From a checkpoint of a small transformer trained on Wikipedia.
Size: 8 layers, width 64, 2 heads of 32, MLP 256 tanh GELU, vocabulary 2859, 0.654M parameters.
Training: a variant of Muon for these matrices, 97M tokens, 5926 steps.
Each number is 128 + 24 x the weight over its row's rms, rounded and kept within 0 to 255. Layers, rows and columns count from 0. Numbers have three digits each. The size before them is the row's rms in percent of the matrix's.

# o: layer 4 attention output (transposed), 64x64, rms 0.18, rows 38-57, columns 0-63
# v: layer 4 attention value, 64x64, rms 0.212, rows 39-58, columns 0-63
o38 088:147134104116102125115105121132133105111167125147123061097161122169118132129145130170139100123175155120149137111138122123149109140157121168129099115128116077105164126150146096097095174156108119
v39 082:107113149149126121090120151136131121103096171114092112083148150142166156144100140147155126134142123118120153128168084171110169125088095130130118155154132116096089126127129168108078136146119133
o39 077:184157128124187119118122117119106153121142130166151124092122106095136097119149147120133152118089161120142148086113092129159154111106147143156114072116110128133115141103115123163146091164148123
v40 092:146129156130168128140098152114101111099115123084136113111159149112152106128088124138175156133147107168092170141119115153093114129122125120107150156154118115128090138128139152149143074068117128
o40 088:167138186132108123085129121166134094080146139124158125135072107117124126124107147139103133119119104085111112107127163123161120141139149084124163100117147138113097161133150101129131145165149161
v41 087:117109067159146115169134153103127141172101152094145120151136100091113120127122143155170107144109093124147117109170117139132121128142122133090137093125086129134143109154117119095125163083149161
o41 093:138153080140071132113174095126101127116106098167156123148148106157140143115111136109138130123109153134120088118156131103131111161148154118107106143091134147170126087128154121105172158107131162
v42 082:128168114116131119126182118153153142133130099130119099101148126152103090112142141150125149147116071127155095194097120106159103146139125138116140131113142132136114170110134152110109168072109119
o42 078:103151086113165134146130107144141147108123153110126171147152148081102139121114089074154122124117141120113136120084160072136136148111114128139129110142123099136158136113125153089154140158139183
v43 080:103123117157151123124128084124133133182097123124172134100153156139145131154074150138099107137085119159109144161151161098106154151128153154127108153113137148127108108109108118111120077127163099
o43 083:124143103104128146104118159141150102090155147144126109132109144139123103105163158103125140093138162123153115096145152107104100083155132127110114166105140115065097140148153177138136136161151096
v44 089:139101147120170163145096143143128082131155118108149126122115143146088136156117153140113144137135098140124144096147116131093108110147138119094118125134148119159167126081125190107056153110114118
o44 080:133145136168081122116170161135140141102159111120130146088119111156147099148121120097132172162149140141116118129138136124092145117108107112158092084123108170120124148074138108112126132131185104
v45 092:125120138093170114130133133127122128118099112148146141112083136141073096133136122115127130106126121147149112123126181164125132160132128138179083138137116108124134112133111117175197159153093085
o45 082:113123131105118139099160162129130091153168082135072145159101112142137138125146121136120120102165177149107099167106128140136128131143130128156118135127094084132110124126119080144114180125105167
v46 089:124127151092102149136111090151121127155125100156118131133162156092131106136148144145136128134127134119103121116120136155124175128184144087123134141126154123140141143171164106146088062130110069
o46 089:126108140124121148093145118100107147115109175111095181154134115117147112134132115118151139146122168137088149102118149127075084094141127124157178123141156146160141130154136110139107103116123070
v47 082:080142140117132126144149123110121096087149130122122139100126116140133133154096131161157112080106167139137166093109141156073166158161091144097162111101133130154132137139114112108113160115096154
o47 086:128144076172134145115165152104141118103114117127134100132144129124083142132183139145104159144125114147085138150117126162166121135102120120124108113128188117087132140095098175101130147111118104
v48 101:123102116151127143129151160132128144125146120124131085087099146138138118121122169126135117125140195153132124106122166138138109112153150108129131138087181116152145072176090113083138107094121140
o48 096:088098102094088146117133130105156126125140080169138084126131133120107145160155125127129087152126170109145137137126197111113135088141165128131134140122173116130125123156094120143135101150101154
v49 088:126152141158151107124098125128111114147092150129155141133097066147134120145097125101112175102131135128120136133143124122169147072170136131128077133160165146122091098141102127087127149094123131
o49 085:094146202131109149115145162119119157143101143125137103101130172110105111129147141122111087147130078150146120079147130101128098108140138120107129123118101107121142152121158119173147153110113175
v50 077:119107160105108100096134117135140120136146155108126113126160094106093114141125142091148057104121102151179133133115138119153109100158133142127090175132113108130144083155119138137151120151155173
o50 076:120138120142152119130125176104119176151082122168137102137121106141141119143090104098081121087137161139112149151143125111158100140137131107132107155111129172115109154167105126074149127101162125
v51 083:112160103157124139107128127118119118106120090155146117086133101119118153130191114143163125126114128166136077131124115130132139135144103115134110098136187130149200113119131090147126076127130135
o51 085:114128110139110188109141129128173118134106146098114122175111150128104154154108127145132177128096109139152111137121111090139151130162135132174106095092134142152132088181116094111114119090138120
v52 088:155098130153126116143156104143144161133114156100127161083159133135086163128114103106102123136125112155139108106116119177140110151136131109112095141071152169103137134161141098079154133112160129
o52 087:141123106112120164163116110093185127127185155142110141155126132149100122111140131111129078107086160133154124143105144071158161095130142121114129132098115125145094112139111141127169140105119159
v53 087:133125122121119110097140128098106123120134150113148105108077138109107139155150109152100177165116102092081155156132156113101134122187113107174181148146120126149122162120124120144119133125148093
o53 092:120130124119120146144137139133157104105156110092100134151125086143118095188119123109169153104166108145112120120157103106090128160128184108110134121134127164136137143138140124158110077141077146
v54 084:156143102184167132130165143119134123143129099113102154097139150158124094154108122058166117143125098129102155102119135078134104129147136126095156112138135153149116161169146115110134140120153114
o54 084:106191153116140121104131121120160121113134113150175118124099108139090148117135131132124131099114089098139133146189132130113157105152117146151161165112112106104170110106116125149106164111109077
v55 085:080164163107113136137125135146132123140075120105118148166132100164124147147136115122150103123185130139150127085159152079106100110173133094121142134141126119161142128154085126138135124093122102
o55 101:112143122181127124157099177111113173104115127152138086132122132108113087128172129091148140160087138113066124172133128127154121116182118148128137129133116111113136105132133120130131155125127083
v56 090:181081150147178158115133087111149133124130111116127148114122114113131100119125062133129090132130128129122149099147117101197131132147102103133114124107170139141112154134137179126094130111128139
o56 078:119152141118142122174170116102133118089145112119075086134151131147150149113118136120119163074103149154118121152120174139155133107135071150107099126143122168124133093137149123160138121135108093
v57 090:152112116139123141140168164105124123077111117146157104137116118160112147154132141141139127120162131116115163117123119139175145072109132163156149143124108131116157150081063097107144120123126081
o57 091:119162105124108133113134187101130141141129126126120112130070117128134122135138166135144143150142178128150133109112128134097151116096101105118114127144092164139112100187132105108135154159061153
v58 080:167131096141150099105170145124149092087143134109101141168125166122165112122167128160115146077137074107156148163131091118094132148148151131118141147135136145121091129117110116097141107148126118